config = dict(
    n_kv_head=4,
    norm='layernorm',
    rope_fraction=1.0,
    init_std_o=0.0,
    init_std_up=0.0273,
    init_std_down=0.0,
)
Each number is 500 + 40 x the weight over the matrix's rms, rounded and kept within 0 to 999. Layers, rows and columns count from 0. Numbers have three digits each.

# q: layer 6 attention query, 256x224, rms 0.101, rows 160-191, columns 0-111
# k: layer 6 attention key, 256x224, rms 0.101, rows 160-191, columns 0-111
# v: layer 6 attention value, 256x224, rms 0.108, rows 128-155, columns 0-111
# o: layer 6 attention output (transposed), 256x224, rms 0.094, rows 128-155, columns 0-111
q160:449531555494526432447444482472511498524522524530519479445499460460519480491482503538465505462484525481549536538474482492497515474529505468446532506536511496526478508457576508452515451473463496504442506530490450473443491429510558496549520486502491470573518520524480548450553513515471596520472484555475452494508516493475515441584492519478
k160:539532454487509518474523484571488511508482473446486517482549453505533505514536480425531487497489568535459540497465465469484507521507457479578509389512546554501499521615450487512532564556460441483493567533440518518509491520586476537515537529563470543456533419547522448471591433410538389493482537467478543488457492454506487449514535493507
q161:492449515566488545536472487459478523510501612550448526550546502524522529532469484471519436534519516544480512396502466484476505498527491470479434456476465390480535500483489567528563569541511544460473547522547491538536460560525484532456496464497490410493536519505547414546509519508548449489510485520496500474552552529565485508523476509489
k161:440499534494488446537498495512522492483484471524519460528498509464549478481462492516531488551544506488484413492452548546449496459476524541500439489461491474509469505459509521451511482520539509475526497563544501493482510546498506527510510539469460506521456523487527491511474454537486548487529543512504477498528525524521505488480496506485
q162:499524450491522509514597468530523505511484385491469533505527470554537495488497446481482512524482491585497500454472576540496488508488474525555532489480485545434522547479450452526503515473517452500555507470493573516530520537530442470496501468481517481499474432475534521560493489470496429557552527488523525489505455441489501533456496528543
k162:485482518486516512529482497522499467463467407529570483468477515483482465499477539492464426522533428488491424481516512440517489562497580503513515543510501478532493481518515462419530506484495500532516489493499500498465518426475564512535464484523480506552485574435485526475510455561486516518603494505524518509457492497477556499494481477508
q163:533510425452529467479565470568508508501493458504556500563456471540559508509434485505511508496509543482503486535552517525514464475468480527566562525474527549508497537451508517510512473445495481517493479521454516485487532500494488465609488494486526540543461448447474531509474466473488485511493504468504534486522479504488472487535508519517
k163:499500510590482555530475462501484481583450452501539532481450535477478513475535505519513436541522538529535508463493439425488516558476526460484560493468554490465536512524496481519466520499488504539473491428500496483482470552536528524457514521539502549528468506549475546504535576463464495502505428517507505435495501521463530532447521555477
q164:488496424555535504496539521577523515512420393472485510480535493481489446499475500488474447596520514500440522448443546495503461569475522513503514486459463532411503543527497429542442530472497467498569458473533557482520527565525455433466519498480464498449462446507475483553485506471508502540583490482487505476533465504432479523428526481531
k164:458494536478482547435461469512478486501471472488562576499516492512454511531580518498477474406541414480511499467482494430507485509513517502503559540530490481519536497477547515496499524514509517518501512509469491517529481478494520499434420477548447522604513549520457513457553475505512456479535483442500542472506495512501550454482528550495
q165:518482487496461436530481512481448492485454559484476526585459500527493472530491556462438530529454489503462492482496519502424522463512548535533472501501503474554443523528478512487551517505467527485530523466517464569443458501555510523449552460504528515468572487480525502478500466448468459523462455501531501478530514470517512545488515541471
k165:548515487439510504463527539553531546460505540480472492528510496534497452512575505418516534470441487473456491545514447530473446428543484507427560519556453533542485496519435539485469494519502512504464455493461502474543448519521465475464473491521546520551526480536536514495479511486491541447476489519459512478501547565536476506506544476447
q166:541484546481473591508561470494537484474463503533501523435441614497532519476468500609506461435531466531509479551498479445499512513511503465491505517520508499523528490423454493518519507452491476436503457447530496555547584494482491524486493561494486470481484462440554476452579481580534470547506508493529453470474467536503486520526468548541
k166:509524491499538480495522509542509506504575554472521484526510502468478466496463431472523494539469535528478571521568484498483473526528553513453555450470517514550520556449494473514484509500486537511482438533513469510434549541456479440463480495459538509476506528497486504592503485547527524482502484516475497505441544524553500467577467484565
q167:498518663455457488480447535460477508452592547575560550479488387428457518538565565485480503489462530434503488524508461547507543536458526482513448428488503498486487451540555526540524525511488545535459582545512497458540455414433572577458473535577516457556533544467489424441515529507500475442494580496478474442523496460459539461589556397517
k167:496567619478452501459503480465495483442439462530563554510452511471493483561551504442558468553551436475474440423493454477519565432490601503565556505432514521376474548464504462544521436536459540505528510541559500527557457404466529520388471463559439540549509522499496606505457539522464518518496541478533480522475564441464428415501423423428
q168:547455484408560525492442527486525525506477443495463491512522500526535501522557465440504529484504472442489458486548480520464563488518479484576533489485486496510440444507539555563505479500540529496527539536493497492487453482472436528527581493490430538547502537516470507567460506519512484527483499534504479533507405507499511474505570492513
k168:468530488532509441475517503479496517492457447541571514441491586470536437522548468490468417504519525546505535472431572509512531479505505519548491444495526456446527456456465488468522567511486576555565443462501447579525450446469550537538455453534446469473418442520440504515531502484487454442512557534466501491437475396450531417493498432543
q169:533518475509423504524496540450449539496488464532478531509465537519488528464486486527503551514470569465565554508531509493510485495522501561442549458547508479449421469473510416451568547446449526418480522472510528508502538411521533501547522493551536539529477517468518533571465480492444538450496478536481553492537439541429448507555474443465
k169:510477525505527499521572513521515437519541438406569445491481542484529480481475499494455394470481436475461458421457534495490503561541486520558541498511498474571492456445458510453487521467537541521503523476588504505568560478504518425545481528491464525493475471482482454423479529488545534483531480437582512559499511541521520457452460504510
q170:508498462463505480577569468482511469503502455492492415489537420569522592555559527436534457545504539469570505515470480467526503543428459521454587517511511551481469483513548523495472410541534494473568512524526561436488497559557483472551555475484526508482500441491454464544443436487427471444494487514489515544478494536437516461459518459555
k170:497507511467510452540517574511549448512494473568471549516468558473540559445508567538474512465483464522468422532470481488498550502511521430474504468525513464502551504548541454506500504474516523517506480532507534545483503466450431479492420486503512452524466503492451563488455550466472557491511433411536597463462564552518555535448457448513
q171:466515466465535482479465465452520512477508540519547473490574518485541459453468474505507430501508532510499586483521511453527483531575490532432456569498544468494516401524452545476542502526590472545549483470523503496542515528553529502475506558452565534581541539547460474508452457516537491573474482462505429580497445497490504491563482519467
k171:511538565515506483481492515462539539514480460518507499509484490481468401525546502488481504518465542561544476442463503451537476511519528485537526486494491525504489517481523491579462461520429518466546548502570438467519513521493527494448492482538449471506478457549448546440467508529507514515553455506508507467486526537542512519482522494504
q172:526476511521523491509477518486493491494499436453475514489476519495505457491502522487467489520462514473502545447522504459511565516508480554507541506480443513502508512532483545521518509468533487466508521471486466494518511462477558523510527546567494476566484537492478484505495529489505523511479503532533486462568476471477563453555527509499
k172:459536509462565470432528458403601466510423421455542551531574454487484470512525526499473484549581478494527496507507526441568494492497485483514530506489462492425509484458503473449525426509448486479582454494522467463492468466462521501469443502540435527492450427554476538557469519468461468505512527452535483540477511495482514465505487497526
q173:514507474457461518533571475530508488486481533573525478509567498454427578505519558429460492513491433492515536501545454429493477550520509529441529507582534529510511468505446488559456446493506611443482531467472513504535487534503461470508535507506542549472490462464497535474461475557463497433472461406528429501542493528440480520476421450489
k173:534492561496485494518479535498513512493529567499485513430464457473515473528547463595459449505533541483513408434489462507494551514536508484477536562474547454476473553522528438558507510516561521486468534489563550456492545564490494403512479455496534519470461513432485521504502531515534498495555438506480544525528468474510472462492534589475
q174:491486557444436511476602508521497470580463413450470481513457559530496473559511506485513529523555512458483480505569544455536482525514521429406534522455527541497505428507488498480548508534440522524530512517444540481498476539506486567470514552498473477501449516517453531451469477520492473524521489474469487517513475507433488446490506606500
k174:532453473491547518509512551479497528481460543425467510482532497552475468536508531448446465487523446506476517499518540483447515531544448449492532514467488453559471494476413526450449512568517489524550473505453476515540453491472557448443436489556491533546488513458470510539519458494531564497490511513489434536565537484510565500555534515528
q175:496527492498477516507512511459460449519548442501533479480526439493457556487594524494459453469463499498476459503490479515534460555479499455524501481494495508516530431564510488464500477578528521515498504570555456528508579443487505422485427518461455506515400498540587549523490503507533564479541507535560550488446560567563555512458546448519
k175:583423527475494596499454505581565520525466534579506463531462508516503534558495447482476554471496503514477508493493484499480484529471485525509505513560462527502505507462489462454474510498510532482470556470409536516598479502534496529533520480516503503427570542519457451450503449465466494513480486500529493428499458498475560459552455555550
q176:552497551511524429472451531478547535447531471445520556533504486494561442462514513556478544494489528531453495466550531558526542500496506519510518532442508541451490460480602522503497452502539459558452552517470473507457488515466530504516458532522443490524459518457470556473501535472535435542509523480480468428566500462549499446464492562505
k176:522474540473524534594505471521528468481470530488483523451514577482501508588501476518505429529509503496534448480462443450549528502473505503537469541437565496502473456459477507452493477521505520522507447520515443457551483483428512534508447468535497525482502492527473591457464475555494490552491479521546476535493554441472508528547501451444
q177:487494523497517497472456515416549537458502540528541497543528339477531518456548483534472553504447494527524504494533526546482539558530482470482545488400531515571461544504506488537526504561572441501466564550544460545567481574428519441518503489506526489490527533478495487495538563492524377510467509497480437468524521513465478517469507530509
k177:506509508554541451466580553549512554446552478477466471559553489490579433551534537488489510454482540497457394579504523501507477510552603526576456540477504482437500477519541513510459500583547463484502550554499485457491550536507494531556535513502544478472502458462476491456485507474495487437534432419483420566456502526449507485490531532466
q178:500544471466521458492514490508470493431532563588451521518524411514521514485497548359524526533455470514441515551478530521500455506482553547495522494482544414547459408521532410580459544571498511532409485496521539554489492596563513497486519452462530477499527492455567525528495508535486500469560461469454557509555518522478498565497482462470
k178:514458544448469491494443503477437473504461569486466462485469523497536528496488519576542469484465532510550488478502476511545481513568574524451534550500485606519466571495476499400555416498487509525485454538445526497450529517400443533437490449473478495450435486569516512539576423450524460563470574505453505508452554461488493485512496522512
q179:469524530503473500540543524463581481513479606536502515554485504478500562506498540507462500554448525501520533629514498486542502462500413506475495481415546533574480443492404502486512517457443513500474468485528489500485527547494494452563491569478470447496499487531499520513498488459468489474528455468479575537519544442496544524541450442531
k179:467484471539527509537512453496531563465541518487519446491480546522527540504507510529517499497481412452512521451510543530495475462494500542542499469531526452549500493499474512560434454510564453536505503520535556497526456516519506482494469458452461531538565444471516535503523544433474537510463493478514446481495542524516504504506524542485
q180:532488429509483465471461586468532506460513502498548493522518530472496495486506494462472431506500483517458542519498461496477556481544532495438551476515502549424509505461429439502495532548542546512460507489505514545474476506536498502451454488508485559490478550439479502413505529487523552529500521537512546511497520455480573541529521557470
k180:468530624479488575542495498487463470530507494489584541485461548516555552523459524510477481530513460544559426529466562554524497488466547464504482517479486518494456489492525422555520447444527517410528526479541465526420474449496508501461500560494497461528515554485472526537526471491476489485503568423496416508482459547489513479482476408544
q181:542463518454514515507510449475530432486477533499502519475454458574510494528517432505506487494503567485444576490561483457484440487502465491534476591523483514460462533563574536504475494503491453531509578457545528429459475467504525450545513527522512454479429461526434524432557551500484519508558497488517437507458478502481494530573399483512
k181:492514479414489432494495529512475470615595530474458436504487456567492547495604501475512511521462498453393492529410503548467478580512488435495595434531520548491496568555447494475528487476479512468468503497503512466518500541506470416496491487524419487504521468468509528521523547498479480499502473461595519455563543483507425505469495500512
q182:489501470544528577530498432491573521468490484479492548506442546550478435541403484573449538495516451474499655431545538455471510545520447499474457528512499484526509510537432535464485531494530478556451543535507555515492491431545487481469551484470451540516430516479525550537538529484493543486559401471502514471504556507474470547490499538494
k182:471428506438472552543548555513516494528580519550527532430496553499514497503492569601468443448480499505516478449478536531504544481497485516504440429478535524542513460556496422470464480486528573495521527482551473540458515431460512567557529492465473522479506507470554492471533553520441422485524467480556486557501464428428497536441483474514
q183:567567586463489529527481482547479499523480554459497474508484512477536450447578473459522464555547443482467402425532490509489531474551566569551529482493487517517474557544579490494508480506508493457491479457460551490425504548487486490514585491529503476473469445455427515477537510533523476498456451401484490509456402561488570536477449469473
k183:479489507534457432548527497517474423517449566478390471500513493579455478540556557410556600548464504487476541427508489484508520483494518501453631582544474501483509519459545477512517524475482533563491473473438442486460470525506534504544488502505521455589489520528501491448494501516514520529441479593467499518569560557433537465483479514559
q184:505518484501482566492474505509475447520467539453411496471428565482488440468520508481517470508459484475513489495524472471491541504521449564465476538413499484525457526530483579440471444485481472542469470509548512525524512514524555459438498551521485469483539539502584505500506543478481512451471514510557523513564437519522520506545532584501
k184:506488512452497505493490506506564483529526521509485537518467513489536569423513424518524471554502501505558496528482565491531540499427504477562474539539502520492485500480519490578499430495505477513506459495467543457520557457514507451511571500517514524507507445483495559439541481537441568530479525451486444475492519491449529486503519540542
q185:476497526446540434496460504513512466573439415484441418574546461489510534502535494408516491525549486522457434486449555520549480490380543521483539516487461512448470578511506505487464454529526501511500505518520515525513469472537519522564527472511486471524521528550465580525444474433477590478513492507470517503438507513493531483416512487515
k185:501445517520488523453482524482523603476538496515467494462508384538439465486502539451525574462505522507515502579464455484508465577562547512472461461573506512508471537525569495414569531545508531451471510482492512472492490472460444516454548537465494476521480513464522435498517485499492478473535576515527537457575485459507525604536504517464
q186:507446474483517524527510465541492473530544491505552463515532452490445531548542475511487533537553470512496507466450459493474497520463536488497461481513489556504473490431521448463445431476487484492485488508561515486490583498506456467488457480475542513469459543532585481502446497568493521540543521509443512486438514546504489524475482467526
k186:511447421514479478438523433500559492482544513588473449499520527515535447486447450517561452495477489495539491532553538470496508467478440580491533573490509508577535549473424490518514487464498521503492570495447558494561515493520533489567554429480490512542539493494498535487533506480575471493478472549492486544499522497506466464532470502533
q187:507483468504504556504553490484496478518529550452491548540449485555496518538478552504519564502457511489486553497512424496500536531517426479496498503609530558520474467503517490466510413477480493508440474437529468464487485516501513554511532468522467500470459532475545543411430500525517563463489506476500479454537525493488465482444550525516
k187:463414522457443483529501399480460493535481510555523520414440528504524545567397584409408505483518436470565498460456516530466448534492547547571477534486533506533553498523579586455508567494453586486530513486368576505439524485503508519446482504486468494455506588427559480566494375543451475565512501479494528554565500478489498414482562470454
q188:532552530538525559495528442464595477557497450519512515518505478516543467466435500532432444483463557491479461542474560474538506450475489459534499437512540462579498492465518484529418501479516509493532467493550546466524447463531460462528503448510515543538391525455537526541509500535503493525529463483508510506483468490513470426539486469561
k188:466499530531480537489472557462503545407463484514529489520469502524493440525514496524461459469490486407482459546465471472477460471475479502558429501552507529382454481456481412534588507493521522527493602508491523513500442478484554650472468517567462407476540442505396483495474517534549467528444550473511483419582458495454491520646474570502
q189:506549497490542473551582510507527495528500558541547546495527456495571559460579530474578456523530527493536454424533506495457486557546469573514473452526491405479563444488441468479505396460457551454530572519528500507461481492522467504472463499399544461499498412538460453466471512547458476516474486482463465480502564466439512524511426505504
k189:500522507467446483484495551516525530477443585463551581513511479473476511527532527429485537516458453468457493513563513466520507480498457483519492528452539540526453517527432606553412462517492560517477569479473541475509465549522524415492476419563476523460461543472466518477530498498503542426484530449506433465539463513515494473570510462476
q190:501478523538442515539490434561513475508480502544527514536533560496484531544508455551467562514542537533468539555495532490530466528533548543469472481498504464476506522425413572560465492523469500490488520495428519502466468503479503494401525547482518478500576520435548477514609465510522421478498472444495510480438493467545518470550545494512
k190:505476480487489552448498524493481528491512451426491548437516520500495492449447444506487501470554526464547504462436541526452504486511442493508582543459522470507541565513556535456514500527475514512540521473513516550502463515499494502460471455476463550446546500527436479502504473491537500440486478500502505507451520509522482520529477519475
q191:521494543502484464495454436499495569475504487486474501433514371517516484398492509520510528486497505545454455496508502475574469457529593512461476583576505544504488462527506551496560489460517459539456481498530489503429471521521491500496521479479453497532515546500477595471485559527538509504509490512500497492525477522532520499569505522485
k191:476439539400549499510534534536503533587530448518541477431437524481464483492490501486516511522432506511534496521454487524539522469542469451477583469497436558510550526495417503529435492537531537461507435446478484474522538472506502464503457530515468491533522470499509567485432562452482465494460457559455474514480486500458499509493479487557
v128:514452537576567479526461499561478500605475502482519564532487549395477455507497396534510474457498573509521506449576514484432465515496513537538615574400466480469523439522536449498539529426434477474546432491476475485602495526541523502508471459459486436559551536553508483568447505527557533463519487461440567514449438531553528511513463561511
o128:564442561468452544495521493468565505593520563486480546550517551513529541501516457439472497474563535536473431471538475572464430521523523578559457488555516577605541506480487442433538590498468420419499479447459532489500521536451478558476528476483510471543521541469426536505477446474450577558472491534527489546452550525585555528504512514544
v129:546520551541623488468595445617483566463497474472494561420543514461536515531479486493582502494467399518488482525486514533537560401559435484552496348519528516502446536529540467457546414543514468494474506505545396491489549528422504524470409473465471512535535486485511468535528562483440514442447454491503542397478485589481501439531488526578
o129:520550495456455516528494511475552550433419428513490529547538539466481418510483575495510483563516546464489545511452482509527467444526466463469543490576521502511575498505470506556487487514516526582475459499454452492523459450502537538495454481549505498458521500515496441521455581526488465475596413469592521521469473501532581500478525421522
v130:482539547447522475527523464541447520557554495465516541489490470540566518557468491509477531548556467451511475520512507582535451458432513516538542427480533541509546488450391519471504484524398488583518479520538511403460540461471476468512475493484436536420570521499450453473668493499536491475449540596462536518547575516487442430530619572462
o130:502482526499489538572519487520541527493502646489533511499452451535454540447463544601452531530457480493478538516410560506529477438526590459555491536460500510485512505464522581468551449523439468516470494421487452480494540502471371533535507436559436534562572459528433379518605485495592413449513516480485522542488553472414499539481534447498
v131:454547476508515545539473509502508532511491487576469487521450555564526521413490569438347525462484560590535445540486503499436454577518547489492467527470482483503553483498442447504561490587419486501496460489512495406478369597477471434475428499500487523464443486514492518472623468525590574585456540475557570533502495494460602492479497526539
o131:428609615507486508513495483470463508480546528498540481576448566541452461500484494509469581448465433456507493497415521430523508464498484498539516607511547485458500561472455534458506510551514568500522546489534516528545492526467493434516547456424487451557488463436528469510558494487501619516478498441471468581505554499538508481451517592430
v132:469471492474491396461433483521478503461472516549497542545522475481521482500582522558540464475482512514529455533507456547560539448531559560532482532535478510435483470453537432528564474489435458505551456467482533463500423528521483493465442453504587488440484487575485516434559498486546550538543512565518501428489528511503500513491542532560
o132:476477514498515547518493499554469506449496576556521500526501582475502507549378474505608502534466475492530474513431530498581522483496537493461490499502550488501512516534459447547510507472488486530447456487540513494515449489491435472476499537477528556499504524499529537482532467490517519510497505499502576481498521485453459454492536500548
v133:584578526493479408431432524537490494505458491544420461517457503498495499424445504477463540414505446546467540545521461469463571458471493530478469494492496518459479574493560482534506516513461495557533524443510441511524473477515485552457508544525529541475474533528490566506509487542509527408478441394500530411465469541582482462536522452543
o133:509509524525536544453477513486520471524573539493443496521398515538483492429502488519520536477512510530554488514488495467534516479494488482560466521530420496498505485538489427581465572516545479559526493537543408580507532437470424542563474495511521524454459506423501467543433563516519608456509497498543457467444512517465443523433492482503
v134:497556510523449547489523416524547450451508514504543559546458490529497436462486483482543461535522498444516499520519539518519480547484539617450510589461559526545459531472508490542422456544456493490509521477464552533557492545543560465527522466491474571471512496455543531505480492457532559457421491478536522459438451468494517542584494497488
o134:517545479552514536540457432522417466536485434437460523493523524500532458452528450545552530468489495531536528472568535482468440476483473444447533542550495542497451457500568546497454552506504453510519476484482511454495459539545539520435549515540463424537463481469546464567582460446520478498484485467513502518447453518516570472484530490580
v135:476517583505527536558443515516544532511545430543507505482499503517409573531482479525499471475485511429545474540489407507430478461468490468459514466478466491473503466546487533520495543465522510426564588527461551503477488530414432469471547483521476547484520523526559490549528556577578527405504529573521498473558501508489474567432516494467
o135:480554521535446478537499586526518539515577525468514531488498516474440613522498487492479471437507506457495437521459506547485541469495511478462483514413515516512534481526446466477509453422488484476468486433571490528503508480427570466523553445539512493506523577517569492487513445493506483439436538574499486510517521493460490555491528477421
v136:505522456448572540417490477547510482485485513501536528514490499489437360513437480482567450454542521584460464540539496552482522488505497395556476568492517512465481527431505590461494557472588555474489476525401497535493518528534589569484516495435563475497571503469528519489495496498525524409473484464543491543490499541485488527415589518459
o136:466473496489499549440536527481483533488433493559527523566450470570458483450543466481582562487479562495485445455558584556531459444478426498540492469449529525517518498521521579489427538520493497474497479503444463521488466408487543524565533538483533552450603492520526502442507572523502478567478548498536482524505472526505515556395533516483
v137:607435483496462557520389497477480499522477497506486538516523471530515508478517520492526582489556586584465528570520515478453468551506500555547525414523466506596403514572503482440579540515406476501411456493526531451501390455475534501540461537532422438449500451496450446515473450579451575410458464465554414480482503502549525583484495526506
o137:566534440532503509439477559432491489509515487561437499524460409479425493462462483477432620525520518515509529502463537413529457532489488501494461471442495528455555521599553399524492454517468489520519530541513479478514503519514454459509478526451519547460517491436468522530428517414477569520443478464503439505466478528440469459477556553525
v138:431503513477518426531516497506491515541495474542457503553505509558522530390568500513538506467449402562580563512427516569410453447530511507441508486556482503429519467517466488499396477489509510448440511525395479497520525499473549484600580489488536480506501503469423454541523482491544489472512518515522476532475523479468585537483526538548
o138:527500516574513390511519526515484481513553533529522574550495482480510437473512554390518557546451528565455428523502508553521448435443527600428553498393489533449482501442425462526516444549529508511471453495476520520499508465534455469585525501558538495412476529481506512456500448521433449376493547444466506513400524477468461530504520514467
v139:513470464525422516493452448554496557497479485576473470507462522509562529534552464459545476524430447556518493515532479467559554453563537467535529588537491454462518478540587589401549476465647480519439554495587516502458417498480525487456458482473514531520488469479481501435524496477486536438439540533506601450505420574531457472528489504465
o139:475514489498475509447505446483508482490461421515525541588570509510505480451510467507465518564502443548486445509458485500512541503459499515484489506526561486568503492474486479545469569547466588513527529539557437497531450562561611504543486520473526533457503394544465471414464458450531436471475519570560522568495480515469544515487521477467
v140:534534497560496508488423535552502494493459434474458540567460510547475543475534535499560483440453476486484473551493558517499477456592466511444529535502496585553513502499478477539466527591455460442465544510460496456479524516547495450526445477434497463594521523491475549481562546476490479533526487499502563522552444504458463521509475545495
o140:525496431510482449474494507574485388543472486490561490505455503483539507551541509593472541507492482478434390561419549527547531566445486486559526494550492534399569507481547541510492443500492439485515484455493482497476524502491537425553476576499541481526436510455507494464515553507462489527491498497554513513475492582495455463494476465508
v141:429475504454480476531524485423424515489509461524542485521461475546486450445409468525526483515493583483511521490481528528463469469446545522535522513421437457542510503624444459428537516495554503507533541537552530449542454461552544543425521443533512518495499461552534490512527511543489530506496523474538490469570522549459467537522581525506
o141:464423567510496598433424484507549548460492494505425485528497487476444419577466425595502529519515512474479548461459417520417497474495418437465445460467517438519501521543526527549496563435512519470530508528560532498521493475490470507480577536579469470499516483523474536543518496548531516461484505550547436447470509500527517597545528500463
v142:543515527443521535435577480481479544451531525526502533457417394501481404500507475437497420422596515481442538599467459553523482552476508493532428540568511498517570488551497574496541543496528457497453509497466469431550493558550503539416483576537479444420509460477553517513611553459548421530555436485500534525504544518521535428501465525477
o142:524492515531456504448533583494468509510472487489414545451530420489502417465476497490533428573486486584450405427543566549545498469464598457494408509523481485396498470519489465492496452523464441487460512552580522587532541484508582506469508465457391507548528476523518567501558567524571530526532482502545474471476504490494530483600507482538
v143:486471522484488520550446492437454457499501564519527570410424492470476436508463497487480493447474444491507484500529484541443570514477508465501582471500565480489493486484455482435432541483610534482550493490466556493557515502503514445414479469567586480491531459540502507489459438555484483538494500464558520462428514578493562583484401526529
o143:477467575475541482453481492473486433580492565540525462509431507497497562444438569497559473515454451422503372492528467593468534464442526418501555504476536476490517498474430467426509476493548533504556507454443482572551536482458491457484527510466576478437482468492518546571509483463547487474458469514547543557500432582538531430473536565541
v144:468465422483513466478509526535527469556574522507551520474433549486500522417517565538508468495524453521475513527558457533534461496515453566482505485491533579554527488516504503522514416496474522477463533545489580523466533485497491515566497487492594488450514488479574452569507557444431470488420544434457563483433476424479537513511466471455
o144:499523496476488576531495457509487523542580447429486437499487517476547513428477502570525488492517519455584533501461542495526498528538509458489556417603453565554492501453439484530502390423545542484478571544486538494476582492491533453554499518437466478518509482400550431498476481521482539488512502481449459531479422492489535498474501467536
v145:498549530483538521434599550422578523486552540449508504509466492525501562563525643495493442442534493435556457515488454516451544517501610535526507466453500491513477527474485431421429507504470566566539523551485517482463476512508474473469545554438542454569568557512449474500452519450456460493499429496471459502527539481543567513446489498576
o145:420609481518491482515462511464544503521567438491530555503481422512501442470506443529534491459476542489517481505479475487446554465509493481585463453463532518456516459470455498542477469514517531540507562569522500472427542511518456520520436520471512476516501639484502485513542384429500476564501483470543535510452441465554484484502496460545
v146:523499458433487489545528411587508450465491486515448449519539478498587463444542526466498469486475513454420487560471578435531505492486470472525441457470574522542497554486589523410527557485522515469466543516539579541479572571429492453549418479451515554509473548432552439514542544542459539474530427445423471496511511493545448485420488559543
o146:558551512519580543521448509500471454502533478499487474555569451503475439489614527575500537466493488507415432543531530472452536479465557537534462479449473452399493473507536535456542545478483477467466502558432478413537472501546472486477504526462560527457482436438553495519444571518484444566560549432454529532512477534514548448460481453474
v147:496566474432510515496535423526479456519459469464565515522552463540490449495553434528497499544574472459473505514537440475565494525485495521479508530480576543501469544460459415495486553510478461541399428555508473422477441485524538495535449410440458518543462520544487444542568467568504497502456498560531446548504472490419528479547486454504
o147:526553517493531520582460485456545464478458488457528477453508476523540495549553481585534494471547521540489484544572589517541482460540542526460468481461510427465509480469513556464529479548426481490513573542535525470572425478486407516465520489513434515459518513512483503511560508513526495520538486538537505523410513491490523459403466463500
v148:494533470493493449508524465481422552478420497548416428477463457536470504556394454480486541567512466468479545562491486505436489532464490497471585520496469531528574536469460471484490544534527504510529533460533511559582499472540466520525590495550480529508459472517533544456547527496473553512503504458476473443486518478535490502518485605525
o148:477498492513447496461457529505456460512496526594444578486516521556484484497514534504421534540501456472541538499478497502442522562510510508511483479511534460490519503473491430465455644533428528493554469477505588540511512457572532497524481490525438525487425455477540533352537509501526503494520499487485417516508533407479455554443443540500
v149:518486499502521573580536567522509429513480516492538528488530453506532475539471514475438481447468512501548543473510464516474460443495531468479579461424461547527485479440636507474554561506452485524470474591485512439507549560591497474521440562553534495555549508484511392563506451495405457533520436550475516558500449462535456568474502514576
o149:540531496483485529523477486501473457509495497549593473466456526381475556506538464524460480493433493507447522521496541594549471487488592526639449489499459524432465494481522464494456450482471432537565466557463532548569458477504524544455520536570449508492529445523478489561582436480475495548453489523578497462547456511543465439555553440460
v150:571466519520499506474483486515535462491550529538548493541439462504569481533481466422513528469494601474430483509499529471503477443495470512523507445492496487516507524505522573439506532484472479432496538560434464474561453484472510533450539492475531515506493534469447461579551492469558490599535487474498528524477496427564546480584419509499
o150:526540529573504518480444552483470441499574604540454474431440460503547425507510528446513504481468517504536451505534565517527450481504407428515514416500482482565463510529496509530574432484436479496464472528459504507522506497465468496521487534462500472529503504534484420455455470525576542428518570495476453539460511481557534520546481444455
v151:545451500526564535491532471419552513507481541523510513540481453515543501556387487508505460410479423448474486535479519510491502439452485513560491529571512498553545507454495537443516504486477473472522541498480549533526482449456477514472524467521510480568552517512533524494482503526521589503475501482492456498506464543501563520521455521431
o151:532518510473526446447508505441540468496569559503501493431503491460490379462518515512505540516446468529544577450545455556464527457581523503543484475414453566522569556529520517454520583441526491516473549496479545523539515542563541491480425499461529496511525514496505450458493526563515400590444546533473506493476491473518462497592467533439
v152:519452510479529445528513535503556488479423439444394504488487429590495513521476502543488533477538471589487510514499492515549497434521484433497518445512557502434561480575458506472528571505565454530519431497519468611512471432517511447518483456506526445512486506483449512528485526617630502469484584543453510470534502559522499532506578517450
o152:493513457482467501485412501510519496550563574542527521470545446508485492509524556532467506512487496553357461518500438529537519554519546519497474520506497535518556503572552485465496527520503594506464449547400398474486467473487479495439558406492493510498404515491511483476433588477585594498411536525470588530552512514518495487462488451534
v153:437557539488403496581542529500461507446528493462533493519451548451542559527470493557504485558503500567501497590532558494485520526556574472502478500492569498453445498493499493523451427540446464419470528532523483491515498457521545573516453495542435489454493476493542533552450480518481468500504548530528507484536440504438486539545461484479
o153:566585559550511520562492453525471501455469540491455508560538504540487629515558532440535462498448449480524511511513550462453561474505451449475524469494550520509422513484442498480478535542506548507504427528483543503476463536517475486483477594501520403420528491511471464502523576492473421494456554487473495507528493529485494488427538442521
v154:450478514502486542588488424445598475513474475513534460514495446518480474516505477459505448452465491492444527482460453529520516584435533476514505425506566485452518498417459513477494528518472560516502595425592554553567577501507553571531507541456533482496540532472493505458526469502505510596452521566442515486500482481539462473561569514480
o154:491513441523445482547438553460544524525532490507513460492531497457488415565469515422481501517479418557522500539538425474456496486515517413530486565465544415536452490417566447497574505482469468515478561533597527514509505558445515457506485460523457509551479429534489534492512536506476477476514570540469495444495480540475510507547535550561
v155:493494425476532511525543523425470579455486547566482449445498488521534498465564452553537444423486556466457478553480470483540455439500524504523607506456592442520513496569539447532522454479500531455456541488499453510503543521522537443460588474538539524479473501494558450451477482460498543542486490442473503443495518498534497456507458579566
o155:509502465532535496499472523508471519458463456530493585478495597451490432488491442526447449510527501502491433495551515425513503395453475468485503530523575461503501549498505543526509512520471561519535524472502511510535555546450468447441521453479531485464439492514538487469487492509497560553506542489488532429478453556538549517472454536519